config = dict(
    rope_fraction=1.0,
    tie_embeddings=True,
    extras=['capped logits'],
    init='uniform',
)
Each number is 128 + 24 x the weight over its row's rms, rounded and kept within 0 to 255. Layers, rows and columns count from 0. Numbers have three digits each. The size before them is the row's rms in percent of the matrix's.

# up: layer 2 MLP up, 768x192, rms 0.147, rows 137-160, columns 0-191
# down: layer 2 MLP down (transposed), 768x192, rms 0.134, rows 137-160, columns 0-191
# gate: layer 2 MLP gate, 768x192, rms 0.149, rows 138-161, columns 0-191
up137 094:089128151123122094088096093169150117116105169108166099162140131147118121088145125140133113136152172122144137081116104174104141135122077123194136118139136130133119116127167148112111118133124118136131145126129153158084161157111102149121096103143119133112138140128164129124110118098171109133101124098119133148144116204130094145124134125118123105132120135132132106141154092144169109113089163123088124142099125127106141169146111108129115084139144145186130133114148163161164097132114153135135148131145079120159167065077143149180152117161124095148124142144116102117146125106116121114
down137 094:166083108167123132153129167091120135145159076125095140093129127152124105177129145137130146097100112147121114137152162121149099107136176109100119101147114165107116150109113107146148136133129158108096156087084085102180121111094147114162126148115153142170105129110087116146173147138119115109155128141100145117117116107128158096106166114085118128132136119124121122135132156107139134167149113108196098113118126097132120075106169139135096157105114111064105120116149118100118142125129116118144127111126162105131124153167121125103106128116126158127129134126129185149089167153162098125
gate138 094:155115143118145129122140129144139148112105134065126138151136126102132099135093139175067118104161161129174113121091126144138186100093132147102116120111107134084124144127145160165131106116090101149156164107130108119145091151139132100117164070113140115105120092097156144152086158081111128128122139169142126106107192115139117140098128123110135102180127134127105130148081118117152113095117107114112114103139142117069087129140139170091110115093110120080149157139116147143104122124107150115122122148163138117165131148123149088153119143102114087101119093118135124126111152128111103151
up138 091:154084128135122109105133127099165149132149159114131154153147099167159163101142090070126098168101093124098151116162125102113099162154111103115136128155171112156141116129171127111104153156161131084127151095148112110123140132138147141138130154137113157143126124139143128071143136133116116109142134105110154151143105125143103145149121070166116108116147150118116137152160141142146142160169183126131164146126104138161126149098084102151128165172133126148131122113141094115088159171132132150115127108064120130070160150120099173117155129131172115140105152130127126109128108165144140116
down138 104:098138127175119161144107136099115095147101159098107143149132087118147165119125121106139080077153079118170080150163146138106095158122119137128107083120137116098124120141188127107112159172121107114100119154156159164111126088094142095163120158145145140140129131132129150160137128113142134147118126125087127118152114141099133128166162175111147141129102111107117124160134114134151116105132149098134154125138141131136143120126075083123143140151152158127106147121185130143119125156117069131128154120096103163122175143115086153151133134147151093091100126110136179109136150090130105111
gate139 098:130101159146142118108135117098104132146132130113078119117174050116110137160119155147116160141107132148148110163147086110140108079133102162150173113127161101114130126160108116129090128133154162145122093124151162133065145111151128138158103111091085127136118123114140111090122096171110138122177170151119129128136092165113130110079119113178112140124147093139107148088147131116121099139082095128134118109133134115113152088166092127136113121115133122098164113149109113097141136124117150113120181131141100110110122096150156130167159130123139151127135175139116111112164144149086105137
up139 116:148109091141155136114125127128148132097120112110084122122128156185114120114097112126095106128145150108127119101127139134140125117127180119144168117134147129147104134116106188123127163116162147110085098148140121102155116183136166086178126088121090151178131081101151120145137121137110093160122143161131103133163114106154125136100159104111147139171103125168119103112155135117119137086102145090127127094073121140121100131127150158126124136124110130115081140123160139077169117125100105139137111120173103120126124098141126082162148136127139133168073129119127171122182136119150123156
down139 097:140144125146089123161119131121111095145134160157191118159141107088165099116147145109136133123105104137075138139137139126152114147106097133103087149130120123091150138141119091128125121151079113163144161142129142147147142096129061146117134164151164152082142179145086128128156111109147157132091129138156081128110164127110114165164127144118132147113165135103131124138138117128162138138199135174151124114160161125128169125112097086146142123122107132149170133120115101148110128128154156131128142093064151116131151141112146144083111091153126103087148129127106110116096114115109123116
gate140 093:138125121131199152136134121126110120143112105094144149136119126146099111121126152161074119136146109157123168100158127144111133137103095152105126110124099111118091145142122137101123164107141140155162168109163139101134133114106175160152085125175137152134133165160107129150094097147144076106121111105130132119086112094148116169093153138134115138101135125165129134130115089120170148103127082115143100111139086141133168188126168089128137117086108166120104124139138162133164105153144114118134133174104105118143135097089130117132131165096081131162123126155145131138178126146146118091
up140 082:140115153125070115094125128128162100125160135148107125107121141119158133142120120098197121112126135098154093127102125098135100125169174117145134133128120150143161111108134126165130119125096114092082072148105124151114121146141087085132172132101129099080144110109133157131158151088100156130155139161123133120185145157124120115136125160110144131150127135099123112128126130136077090129118164160126142142127171125113082078143096162122107138152147104147134150107141089126114161104092116134126138103143142117131114161160113145107151109160173109122156134066102128109086125099109128165
down140 090:136133157125171158130133133139079143135137124128101138119128138137111124110121135147103112136164081141086168070144140145116105142107107154128137145129127136091093103135118122157105125122132155142131158089114159111104108123122148129141079106177125185147128162131111115125126156129137126116120117123138150145082119112160141169122154131135129128135112117165127133113115066163153147083108094132160124092152114163132148169176138138141149113091086160083106166125133186155153116146151107089118102156133159150137159119108165114121157181094089119160104127150112119125165137099156096114
gate141 095:138150145099143110144143102155076149126127102193090148142117097170099154145126127148154135160161125140105126147126123119108139147121116122141122135109136116177084170142124114134134135103126122130139159091130125155094141159187114134132072143141162144131125178127097148144124107157130074125100147122130099118135155090188104124148141110127160107102113112159145144127109152112123136179159105113158078135126138133087096146163136141081093112172148130138156164134124127099157140132143121098135115152084190147089143139156130128115102132127129111108070101129120144138156110134111136118
up141 105:086090135159119158133105161127132119154103145131146143130169147098133139123156107100122138162123138107165160180106126134145131136103143150127126121161116111085133143150114130167156135113128124102133185133086138100088072085052151147095152122147138124091061155126184078139176116128156144111081126169147144124112102191121166104135135149138103139127151133113130140137151120156159139115109131125157118099182148150158106134095156117119149123114127110105128093158137121106140124127121128134121134119111120147134129167118163142135150128112105123136158145113139102110157158152133162107
down141 098:147144129115141104172126106174142143121131083153098154139130097168136170178135104150128098130139132101126141128153151151116130137154131092144126096087149105165108142122140083137105127108127149119103124138127136132123180154177122121122093164132129106155173157117094130134134155140125108133136118091132115097135156086141102163145144136130168098104121126122132160141097185125148125157152121110157095154092114136120090160169127152122091096150167104151129142135100127090146152112140129107109126142109196123089131119120112142112091112149109099123075139127083169138109106133141130189
gate142 097:134114103180067139083135141156165131121130153116126134193128155148126107133142111135132146137104140144105180112125138098155138124147116091095115117132175117153098164096120180155152156128144120118134102149120166151118139101153108100165119108114133113112160117116168120120132144110118109172119164153135120132123125111090132119152103128123096154108157108106134128129182169153118117151098087137152123155120145097145125111098134098133138104116083105119113114077152098101172105115125106174101101126107137168148097115132089138129160156147105128064158154119128125117110132172100136102
up142 095:115174109102120076140150103131109163120149133091104138162108121133140143100142096173135127111092133117092105102117159089137159131148125141131119146124133169140157165105132179089112123147122143081168141136134099126147109169147107127158147140152106156129117130061143086183115122097139109110149117156131131128104084141110144117113140125136151133113110136114124152178103132152148153141122100136103124111115141155149132097126116174134106077122128094091128140158126137129129126146154113138107083182150142119120124118109131155070135155070091135142131128146119143093192137159096129116
down142 108:125112129174101131096110113131135144111100100123129095191092144125120089084172146121112156121077119127131184135121148084181135156168137115156103132119124126141136139134124141118106143127135121133121110140110136151118157121150117094116149124094134142135176138103170151118133130123099152164098124126130138167114161144107124147139158129116132151098156127113141093131181159127093122162119140112169124138109135114129120140114095097105140109152113095133089168143144126084131071084141082164123123130122116192134098139142117128157133175144141135085162163127076119140116097162116149103
gate143 103:112127116120098120128147121098110121145129118158120126138150105082161147108115123147105170105138134128155064114168084101099141079103149107118136143106161133107103112103129127141126133090122173172106135093153124062143142111150141164142103120169126116125181088126143164140122099151078110109116096143127118126177131112149118153120096137071096153136136139096124137153116142075088144123132134104131149125117096130136118161130126128080105134132110136168167132150121108127079145121117158128152127099144123161113144090102168131099156152130159121128115112126172078125115145113140093156
up143 084:137120131129148118100099174151148137090126106078085145113114125163101121128154149087151093155137138141124141134104137141178093139161130140124141115156088116140121156098091152127108100141132104140141113170132133171110082151110076121116169109115126148148109171171114085115106167114157145182131126128164144138093116153139167073129142092158153112102129140164129131087149104156175106133115101165110117121146152094126115123143118135162123093125129111120117112118149135133163147145118074163102128181095111114148104151159114114134123107112094153123112156155115149120141130138105155114
down143 097:128145129119093123131146106121103125177138114146116173137139127122136142118135117137102119118160142121162086118135104100093131118104130106155148169144197124118116076117132129139107149118121197167094115100162094104160160113158151121135121139195099107115169089136138141097133076142102132091109106135140108120181118120139163144139123155102108144130137109099102104121156166091096148130132113130143151142100113142113130138122114158070118120139101135146173187123135110138110113092143159123146148097136135143121168090119144133134128125124134117151133122141176055153104122135152130145
gate144 109:096130152131118130117147111133121114140168118110126133091135152162100131135151145101089124162130088111127141128095137133124145109121138159129091159148135147145099134073159082117137116116144118115106124111111143113106150157108122115162123143144178125129125136097117171151098124124134106112131153103084134124137158154160086116141189108145121103109144120164062153171159123136110120154181124120136130096166080099123148143103135144129157104083108133167106130063132105169169148111129133134186132149102081139148115145086106146136125114091123135127094144105110166106133116157159134109
up144 111:138161116145124140126134151128154139135140117140114136184124106104141130148095129156129153128128140147100126151146121131134093120135112108146128112063117123131186141170159152119130105159076130100114113140131117129150074096123099110115142148105084167106148114107164116141114134155137134139103141168170123135165102115113106073119114184107124172132119113102119129101105171174157098084113140129098134147084159124141145101163125099104096123131163131139161119196122133106110137123128167120094102123178179144079149139145140116132128105163146132100139143131138109172153133119111153126
down144 092:085090176145102102141101158177121102118114160122157126108088163157114144104157108116098119124114115149111117103157136114169118134139123117107138112144113105115085103111136076129127156123142124127146162147095130129097130159112145120108117070173161124142144127128149184117123110061120175111164154140094158102118162127148118162149151091171099103143092143135129136123144107117096159120089121137164130128132112111168144165100131156147114145107109119142106154079130128146125132121096101110091156125110117112175140127154159156154126143087130106130121082148141105147088131118144129142
gate145 091:139152110124177137122109116116131133120137191152160089132146106128130126105091158118122132050100163123108148130115080131156130114133131137095161124119117140094142109152150096125132134110124104166123131088169141156143118158158112088158144128108138151132146087102122189135124123175123120156148148091108143157143108156128126151132112171120115142112095105092117119082135178119149112146136100142121153149101106124119122118154165130130136125132148111153134075143105141126100086146111137135099152137173164117162101094095110149166157169113154126159109161089151092117128120129155160129
up145 115:104152132114137157116167182156153137147160072158106132111122099137121144142121119173171111152130107166140131133157160094115159106166162151133118128169122125141131122146149135160160115135101147139188108116137124119151096137145108157145106088095113133124125145119101134122114094143147109152136144089131110106116126109132086160152137115165106164146093114172078137096117135141139122104115105094163148090145158080145145127150134113110169134123135129117159122213120114109142119132185119130117125149093145156165172130168139150099148125108149088116130133100135128152152133148113111150
down145 092:131113143133150114148117083084124147108115132115146115134147162120116100098139136113082126118101139112126159123097113174120094132123075106120126137106141136123112127087094118100096142138169115110063146144101113142099139112082154112095139139146150148156114123134152118130117145109114138108117099159104134149130132132124139115147120125112156096099170148088179125180151123096093130173147165152124109126120121165123152102117129130155099107160116135129100122044133123132082148101060130121128124058131089122097090122085155122163120158147131154110118120142104135131117117093143132117
gate146 106:132122124112095138126108101123150151119133117125125137122122130142144126109134128128163098146117117152103070091159089137146152131129136097123211129177130123117113162158107129078108111141120123146174117083149138128176098153108140147131106108106174092142129129138094157129142117103127112116156174112137167167141133159090105133112106107158138077137130123117147131129129171096142107143144118163117120132117122126117131136139136104091118177120131104128106122067160179120123174117111122144183129174133149122114110167138121135118193147126144121094143119136085074096119134133136098154
up146 114:120094139130128119115155144190151154116124149132151132096107130103117142163126107104102155122146107113128141111161128129120116117126085097107094122092114128090122160141177150127149137099166157154134143142141119102148123107158112113124145145156108140093135188124128130117118125178054133135146085126134108139087127072122131138082139142124108126169134148133163088060150136119106132160142127101114140122128142116103155146148122163103092054103092097128102152115148138104134180090152143138095136108147125086124129137132142125178106119115102133158134105122136166115142105116099131139
down146 099:116138133089157156139119111060102129078104111118117129144135135153181164127123159130174105131148136154151148118142143120126146116122141148143122145167147130150133101087094108125090118149082114135113116120135155147108096156076121130094151116079114117178127095146110127111151137133162143086136168126104133133139124172118105118129108108140162141068127120124085165185092120141162141099094115134146126140144141125141158139113150101139136164122177134118138127148123162199144087136111114134169106129111158166096121119130121149089139158121132109145101134121118091135119135164155106111
gate147 100:149149155122094134145103113112131133122144147127137130105143127133104102124139092138122141089145182136125106119181132115103127140144124096113146131117111106184116094125099123098196089122143134119105155109082120152091118119119122146109118108116092140123129093083150126126150114142114111129099135148111121141118089125094101112086076106083141114158101103197127070142132135173108148099085104123140135144119109105147179163124115108112102155159133153170099134131147122108113136160124103099112173136099156132110091157128119157164147127096091118113090093135157119114157137109120146111
up147 102:152141185158108150120103116123140145130144123143161108160107085160138165156131133102111148120168168124108105140170143128151131147115131115112149116137123095149102138117091115154178102152141123134131140134136142154109081137147157132155137108122132133111121094066167125147137117117125114074105137154156121098102095147111077085119102144135167134153091164135129087123133092124141116113129112133128097133100131113160207145119157160071119146135137130138082127145124091137118122171151116131110155148098146177138155133159113144087112115098091098103112102109133157114157124113138158138
down147 095:149102109111157102113168135132131124121107138113138147154155172094131127122098154156163101151146069117132112129043147123129139127152116133155105116135142171099127108102164134160069122124111122119154121104118116138112166135132108121115126164142165117137136137162081119117126160101133134155148122083120150124108137132150135140156170137123101113110150107123118177120139169120138131152126159116135095106154150156124074116098155104177144121096106083126158126110130136126150139078129120111165087082136101065114144093118122133153140143143162146090149151116119113096132147165085120128
gate148 089:084167101103098098137121126103078120130164131091120143089120110117101152118148136152131125162178106123118116118180101138127092157105150150112167089150159158131147155103129139113139122160145140123197114139148165146116186116139118144117110118134089076146113144114169090119146152159113123116124146146109095122136099109141153080142108114131144127140138157119133125162137103142131152135132097181070135170167133105113133112115097098130141142100102133132144140143142127130127110117120156152148112145102134133135172146108122137093164055129141120126134133096163140128122150118106076092
up148 093:111142112122117082170116151106102118154156150113139150107105144141133180144104158161133115167166103144098107124153089135116110134119160123114226111136125130120157157124115144087127112136157148120179092115125148134116130113110119173133110091126096095112107138124167074121154125166162110102107146113119113114133090127143157124147103165156112108105121142106114150184133135138074146164114101150118134133135128110123119123081113102155119144085108145139131147123168128114133128102150146139145124131110119128145130170124104155109130054112136119116144146089171117144132111128092083123
down148 101:094110121101124171128145104165150149108115116164086128149155144154156134151128102135115072099086138149121096122095081107141159108066122096169109164117124109141153128146161117132096110107098097108116151133127106108157084150098128105123140147110170157159130146093124141119108140132111098089150140124157124152133148175104090146099120122139110121139136126111125137118121190138099115114140153070145137115146124142141181118111145118083136172114151115126104107106142151125109142130148104089133139132155089127110077180117135093162133169116115108169138163148127137100130110141145122137
gate149 092:114114128122101072163083122125136100101103121096144074156136083122110126152106151120123092110136099132150142123142140168125163200091129134147143116154146147149148153143135142121114138144116155115138096057100150124128126146127119133120098105137174075095144130107147146111141103104131122152132133114137098142127160153144116158065128154125141106122151087158131123149136101104135109119116141165145098171113093163135119088165113094098148177145134147131126130142129130156101114106101129152144136139067104118158136137158128140137091150144145141132117130148180112130114155108185105154
up149 109:135154130141165162134167137142128170105131102157133160144134124135113111126147120157119173112131200141104112156091142106155132093175134090102089092118114100152091115160125107134173095146161117122141178148153107107128121138127151135109155113088049161140096110137118071161110112149125113141106116147134154133185098113102139151154135106175104133160099129111167140118149137130158133134146138120120138115163184134092142106139135155147115154117115100113123122127123158142102133154132112144102123133151155170105151123117118129117143100099153079089140137125124134159145111119098140136
down149 096:116076130117110086138100135100148083149137165122112099099146130102141140144131127136157102148151061129122113080145097105125127149106101155131155165162156152086147127106152136127095139142096144110151098130119133139129140132152066107138091122177167104100127158103117166099153143118114123161134144125145116100081129137160113111106101124111159137120156138173115139102109112107108123107124105170140109129095078142161135141133111150082144111125126172151107102138117128105167124100105164155161098115130120133162061153151108108126116156140151154145144127120127087130116160106139098126
gate150 108:129091169127158087152148115126138127140129148134125117156151103127170172145111152147126138134157104131113109106110165159117140070147163111164134148121107132089146164130150079154117166090126097117139090147077125128096119122100124119138118101129127118072107143115128120088162113119124099115148155138134101110183130074139112125126094110143116098095131151108063145137114133118146115126128143118177117114094088161112173114124063104136146154116137099123165101128087146125085134124131138107152133162131118154138143146133119134114156142140136154083145143120156100193139129134142112126
up150 090:146118130145126105152121090115143142126108145129112110131144125151163152144084128139149152146150096142141100151123146124126131091117162121160139119107080154098152143097151087147101151116117107166160113110082120134100122180068153114155116093132118115130099120149099106088160132134112116080161148118110085116155110065108126129117100128142159114094126154111087151131135145109099098110129139117126114090083100139123173112120084110136165159105160159134148110123095169105091121121122122108164109139104093123142144163154105122102149111114120156102147167122158105196115126128114125105
down150 098:132133103104101157133117160167140136151157136122122119099086138115109128126130112118115133105095114148104149137127091102157101169132108167092146114122125129134099096091077198057145130154152158121130136111153135147164123146141108100115126123148140132197178122135120086157124144106125125130117128158142177129106114156105134137134181119118132127156154116137165134129137115145124144169125115125103117138144159102121117128172206154109090107152098155139105131127147133113150083143116139175076147089096131091125091132121132147156103122087128109130126096128134155114135129112102147139
gate151 092:115109126143131081160104119096142140147103164119094125164131119112121140122087155067119118124183151153112146116153160129139132104141130143123127113115083126122112135127160153147125068145121122161119125108097115134118083133119109108122141091137130141102136140156131133166129165087148124137128080139147114101114102104123109160131138135118120128086137140120135134146161090107129164144180118184170147141176154135117150109123124125122099130144174062121122143134109167108078153104115176136150132164099129150120172123130107108159145165119140105169164123131142134161145170071110125118
up151 094:094116137120132102143106105092146151143112138147103152132128144121109147139082137097144111143157166161113160153157167142140152121124126107124168083134099116125125136096119147125152063122130142163126156145087136119094056119124077125125122121162161134094143127148156111113157162094122097122144098132135122085136096135088147140144138124130111184107127130124116114176153114137126154122150143135148151160176102133124123095132113172097101129152162087118136154165098150122095154112115168162160122146112133148158159126145120119133174178124157122169163138131124139135162158098130094109
down151 106:170145121094175181107183128132103115118121107107185161118170108111152109116164123127158117114128103109135103127102081135104122109112141084157164126134181133136136157124135117147159117114109131098118138180121167079125133146149115152139112112134136114133135152142109140109128105157148125116140149150125130141147180187156107115134094077147127111109087108139091081122076159133157100110086131112144107136133100098158109107120127106176160115109073177125121126130121131108142118158148107108152123148124155124155119150126113146156111149138120151153107121151158130103147123168150145151
gate152 102:118170136154092109140133145099138090125167177143110153131156147142097137141134088148116121070146117080146151149071112102120088110113172143110112124125134107136109131181131138105105157145134098134107082120163155099100154128123144127168089125169147150052094155153151144140128131146115090144158145137143111166156100183159149140110104134166132141146121126099108143113138163130122109149114094118171148132155130120143119114134110178118131123139133129138101120117155142117146074122121152135131114142160120122117117143147171125111131112105113128124152090130170173115114157162135098155
up152 100:093162120142137130174082132099110133130155143110128117133093125129125150110138103128117145139158117134155115209176145100112149141140144150143118078149124134101114129158132132136144124136139176130157106141121155157104124113099156141144101150143153096117155143136146122109111162168122101127115146143181094108159085136115103117087143113158095135130119136167107161136141113125123092131132074135120143109161107102137171129110141162134150085151203151163094118129147173121107109128099120144143112115113112124124212122101149158149137097158144113114134148177129148100129110131123117133
down152 103:162125122129079122093152116141100117137148091155145077116112152146149084121122113098113163132122150127157086144145117143115139108129085134145107120168115154118105142123139139118129153164087139114138128124115066072114146175123069100116105200166136150109121118131116145144139133102138116101141102125145142185118149131123158131137155103151149152133170138143137130133102130134169141111123099155097117154119167113128109110137131173110133137115135148120146140078141091116097131118139159121080164172144137147156075153128150148152103119137155128137106105133101077139115125147120120184
gate153 099:182107186142114092135165121152108126149132143101127144134148117144116162109089108107102155121112170134129104095122132103105129115126127102124125161104120157136164159129105133115155104126150101140100124133160115129105109118147108110147134149132167086093132153139163107170146136110150127117091143164157117130104141151149086166134103082146171074104153149118136164149143118149117149106128152113084134135133198145116139060125146152165105141154198094165101111133166120125092102091110095120116125121129093111104132103105128127146119140108119144133156150142099116144136098131145131156
up153 100:171080130110092147158182118150122131126145124150138141102114144171102124097136116157142129134147118164129098127167137106115127110107138105096125125084131130161165116124155130118149120164147121149114124141132112145130135144131117108120172089105120103120123142113119107197132152142123131118110128118118102138077149126160084107148124105123132139087162130074109139127090130143102124089106147103132139142150126157138176138189088136148165145171105146081132191108089134124130115120130115096167110110141126134109116150125121058133136139140121137100116148116145131154088122058157132095
down153 102:091147095128144124106087132095152128097119133108124103125114106085196107135136164152156115135087092138093115104134112154150113163134150121143140116142104095120134154121125144140074110110114152148135130150085139150131124105141134162116081136101143135155119078160082141089135084149119117148135118125087137101184119095131156131115121161101131108143132132128167137098155144094141099161133129143161111128106103120098093157081113102058090121113102145137143110115086132151152159152138164159100150118126160125157105135121142171145092125131109131103146125121113181122135123147107121103
gate154 100:066108132143122103168097120070160084071135135068154110085147143119132148093120136171109118134099129142115090110138144139152152098068126114164168097133152126088097120146128139082134126164170107107142126133141109124174123110150126101139121145081143108119115097138119138128127094141124144131131137158087097086114126103118143142137130147157127109164150135146128168126116164121134115152128117138118106109185159124112133133101161147136159169102119144159134131100126113152118137148116127102145121150090109086157128130089136094139131106114085099131156148154113098104145103111095100148
up154 116:178128120152118167117129184131127148120115122163135067152100137107163106140125135150158135080097139147081130129108159092152142081140168139111127099113179121145118109139124086198138125124150149141144125132141149119116135130104147159131152144134114146121077139112125113112104112077148131114119108123150140116136099139144158149118105132128130143091134109155138128123107092151147140134137161149108120138086101123148143126118135107119101128188135158134072176153091151130162124123124113145159119106094155152129094113135106126092092164135124105173189101145144133126136141113137187097
down154 098:079145134107122126113146071123157122122127142112132201115150110139103128130135093090116110158134117096144129135164124140086092163129106128160120138152065122141137133127141153079122164149110146130111110119158100108119110157158136126101115106152169127133157100128126155148131111135107151107154155121095089166107118132105143137163156135132151160153117128087110148110123153103117154125087105126133138116173122138115136122145159144126160087079085115131150080099130122139139126139112146064095133120165117119138165123139187120166156107132134160088072142111130138148114125130126092165
gate155 096:105132125113156155124110116178102115168145095138139133151133146135106142163140107108144163103151134156106110138133126143140099100107096132130099099132152108165141132102078094162126141112136164143160156125112093121133118097140150106141158074099205127117135171123128151123099123156098120074134116166136134121101138125177148149133074145115146135144094084090122138158152125143132164143127125157089145149130169105150084213104105138159140186152153148157130097132144162167140128132121132111117137102112141110134125108136125130095115131126133114151109133135161122110113120114131161147
up155 098:142157151101142120127129086164103133113130100129142138120104122124125107108130148126118157126156131113123094135174167129138149095124169084110085105129129091198122117155100098126130109116088114165130123155121050145133097099142138068106083123114164160143098147173158109102149130164136141098128105102123128111147112128185113133113155180104135121119120127099135157137122158084095133110087114137138116094140134160108107189132140137146151151161135118156106121147131121142122120118137139067093108104113128106135118110149125120094128142161103128144116143104142102112105156083122142137
down155 106:166106081118141081101113129134119088102140142152110107119208132115168109123115095137130132182081106083120150208080114094132114114129112138157121151150169175054141105151124122140160099149163127107125147104145158155150146135120116147091107128102091094137133127147134116147133146123126136138117129091128072147127100112112161086148138128140101132099138166130131137132121147136129147163143129119137117122121110106127140092115118124120109126103113114115161160135106133128130147143131088161139106120125132136095129120077148127129125148112121143115153087147126173117114125138083150074
gate156 108:131087110149121091075118139086143140117106139142097069133137142093176118131102140157170149182164137137141097164071156114140146118164117121110165147130124158125140125097109107140159125095124143119148120109140140163173139133106127164182147155132142134177138125159130141137099147151156128136119136127137167122141160139130128136142138086165135099158111076088136161119115134095154128136112095094118112135116112122120129111103097123145139158133130157112129095098105118134142136129146187141131122137105139147159162142141174120118113110138100150089106135164157131105125164128095109199
up156 106:139139131097118175159132127175110120153161121155134166118132121154096129107152111109111112100106137126097168105142094135106128135080137135133116112121113097125095127172154191109093119145136143144110105147132121106101109138153129098082126095108147092082124126104128086114182124117117146114128116131119103152083096113114130152124120153054118118110122169185129116135141133160117118134183166147114169143154140146106134126120146116112126115128123086173141142150155130111099120130120080135117124128131088110096114098165100140120126134115150106157145130081104148131149075127155151082
down156 095:120136106151105105098127143116144127114096132105118087119124143098150162125135127155130132149136109128148090133097152150174123124190094138128130123184093135131182139117113109154169122110111119176147145116143108133146139153106140144147140143169124108177110134174103171154074156160134147124125119148155139104161161161113118126114117127182156153151153068113146114134100149122142102119100080095138105128116154122153106105112116112139117163135151122084119090113102148133154160168109179120186125134118150104115147169134149141145130117128128135113086118161119136122101152133107136179
gate157 094:146146106079170146145160114125134117080109114122163155134111108111163124104167097093120153146173151102139187137137148131157148103117119105093107102127168117134113145135154101140103137154127097155130116138131122116166104101082112103090127115148114107133092098109178096157093145120123118114119100171138123137143176121108101124111132139127109112117118091117170157107123082141140105102142095133097105145167096131113116089143146127120138135132129126115129051123140120150082088107159163109168104131106084125100097108122108143124093077146137113153128106158140091115140135134133138123
up157 100:142099133117202120132110121153165157119116109157149135140107117124142114106225132087106138158130132116129161115136122150124142126128098112088107106130157107104120143127140103133135173161112135180131088161141107135123086098149164110118151145125125138094129151109127083142140147144159089148143068168128116144114128134141109090145148146113083104127132100104128133123133098099152079107093101125151117108088117140127114102116142147119114099126133167102119149105117123166084084110141096125142130131137130120090109091115123168128128119133087103152096132151132101117148098169101107092
down157 102:140121133145058111127145137129070118183127103122088152081128166142116164121101127173121130123124116146122062152142132130157117127134132110162123149171121155108138129138120173133101121107146139093116149115093150140099145142152120141152104125091135136146152123156125118104114113132128171108119151070152124140134146094109127203168102139148139182124136140153123082177099206149117135103137153107136146104118162107114127138150108115148125149139142079153126104152126132135137135132098124142114156111123114109141106142105164127124112143108124144099150122093130188099126132136148163132
gate158 101:113117134126103135124100128077134086181136157151122136124167161113150090126109140140112102149154146091118156130118135151135177125134144107111169150151149108122148124116118138144156116144126111133118129136148176140164146125053078072173158112128133138091125127130160129183122116149143143146175126139113148123132106114132150115156107124108134147131115152135190112090153123136146142126141136104129118182149159084147123105143155097167144130072115124144103142149080139136135141174131157147155096148105128132100136126107127123140125137109133087060110105098176137149127119114107159120
up158 108:119145136128173140202100117110173120112094121131071134099140099100141097124125130168126159094122089131131163155137122124122147157154102116101126100127163137138123097162104111092112159131172124116138104155132138142189153175156123154116149131150116140166111160119123127141118132144141145130136129181142130148109139193113150168105148169127164170135168132122106112097118136136129126101119123127107101143125138125088176120148109152143107112175096153129148166123107098152188087148132124122094149117100130125151089113149136109106118155129110141121116084174108158136139116121132130119
down158 100:093124113152099121089133109141064137137146114140159112125106191125129154123125149078093127161130137108134103116089148104171100111127177147170144154140119142120155108120116146171154091131086131139099153100133104137103153095093123134126141168110124140089134133131104152136156121115164149114099134077146161151114110124112143085166140141140130141091110133164132104160148123136143149131135133131168128129112126180128101139138173131139156177061112095135081124142141156121080149088130166141158083141154094166098135128134122132132113129125132095096113113110147127146131125130100135124
gate159 103:168065128113123120092115144103137143142083165115170087136096135135147137117126151120104124159137093176118130139101133112114112114107128094177140110128081159121197065132140138141101115156163100120141114110146104117128114093099106137084137159115122107157121132128142123105110139123109087140117132084171134174149141116138147108167120110111084131131148126115141087125156133128103107136138132169139141091146115176180133110118120111122148139119121142133109120132171116135093158158127113172178136127164136117129121139162143119130166117115148099121130150187133100109128153094148138165
up159 105:145147163116100140129132159130138119117177125115131094131152091131143107121117155131104157130118156132140153088108137108142119132124121158121139170155096112113117093132117130132169128099109098168117152108110152162152139178126099093133090151169084108090143109083118113132109094151131101156122135146122113131074131098107085171100096116083133144115168122105135148133185085123176135143138108102131148131101131119145097144127106087161102154130142152119063136117120120093150132117100095101154106185144156133104097141159135172133112147149143091097137154122120157131116112112099127134
down159 106:100163125112154133165167144127114103119112099135131175123115120154114177158117092129143138112109125113143059127173108138149122123122121149108118139109151126149080126085144136123124104112122168136118095140147171141128143098176128150119119080121148147139115133145129120077066112164109148088121090167128147109176088157125137088168157126140158127118098127115120138125090139110156132087138138089131174139145134109102157129128138143131136137123139129131165127144081143117148090074129123138097159124117105103109151113098160126135117135143111166188114091107093104142137150140167125140
gate160 092:136093123163137115069123129142120116108092133118138135129113158134138142162087135123120108122096161125097108098132168140121094094143107126118116112131144099187111074116160119169132164137127132094121177171124161180143122150157094112115108109148170191128159123135147161145144120128135102149115158110161110161115124115157095103142112113119175130080119131114142169123133134164091104141114090161096118092108121131154125122076135133138148109124162148137132173097119147168150148154156176122131104161130138119125132136072157141153127148135104145137146109143133094129131114108126140165
up160 082:131106135162133129075138112107083120096096122136133132135121188102145123148094121130149130132111143156126068119154129157129084091147125126103135120121171103165093080087137121148166189142130131129123154135158120163153123147128113114125115127113160201132149135116132142114124090138109091137100135107149088152127095133154112114170112115145164114055127124094161160125129151147099109153120090150102089111147158144142135123107138115152138110111140137134143159105137162138163142151132162135113123188132124141130150116080135124133127139140121135103147128168115104153170122100098117167
down160 091:128167101116121124174147177115171142129169109137129143144140113136123137114124148158142130143116117143124146124118129132151142175125125101117136142107108154110136169159118119098143116110111097144126106107122112085099135163103175119153134152144101073113133105134084100099105162121123119100166091110109131100126118129123177136115120173113068135149115106128108104150107115132167121128159170112145138182125107127115141129151121133163106147163073137125119109114101090081109124110097105111153156115108126116163113085189113160150115126094124113150094118148137097153081137113165142074
gate161 088:119105169102141137102143111163107145136130141115155115153145203143113100103166111152148130148145101149127104133160161142134119140135122119125113164175154085088096150125132167109152165124094076136145124161124114134163122145142149116113118123084191117137101132148081115110147104197128122112153153117094138145150113109101101174111118122130126137097121141122152120114137125109127090148155115107151132129160144127155116107104136150133114148154113124128122147148075110096122118152201155131132105118111156117145183115096130127137131164130080106110094133136159133092129120086148147157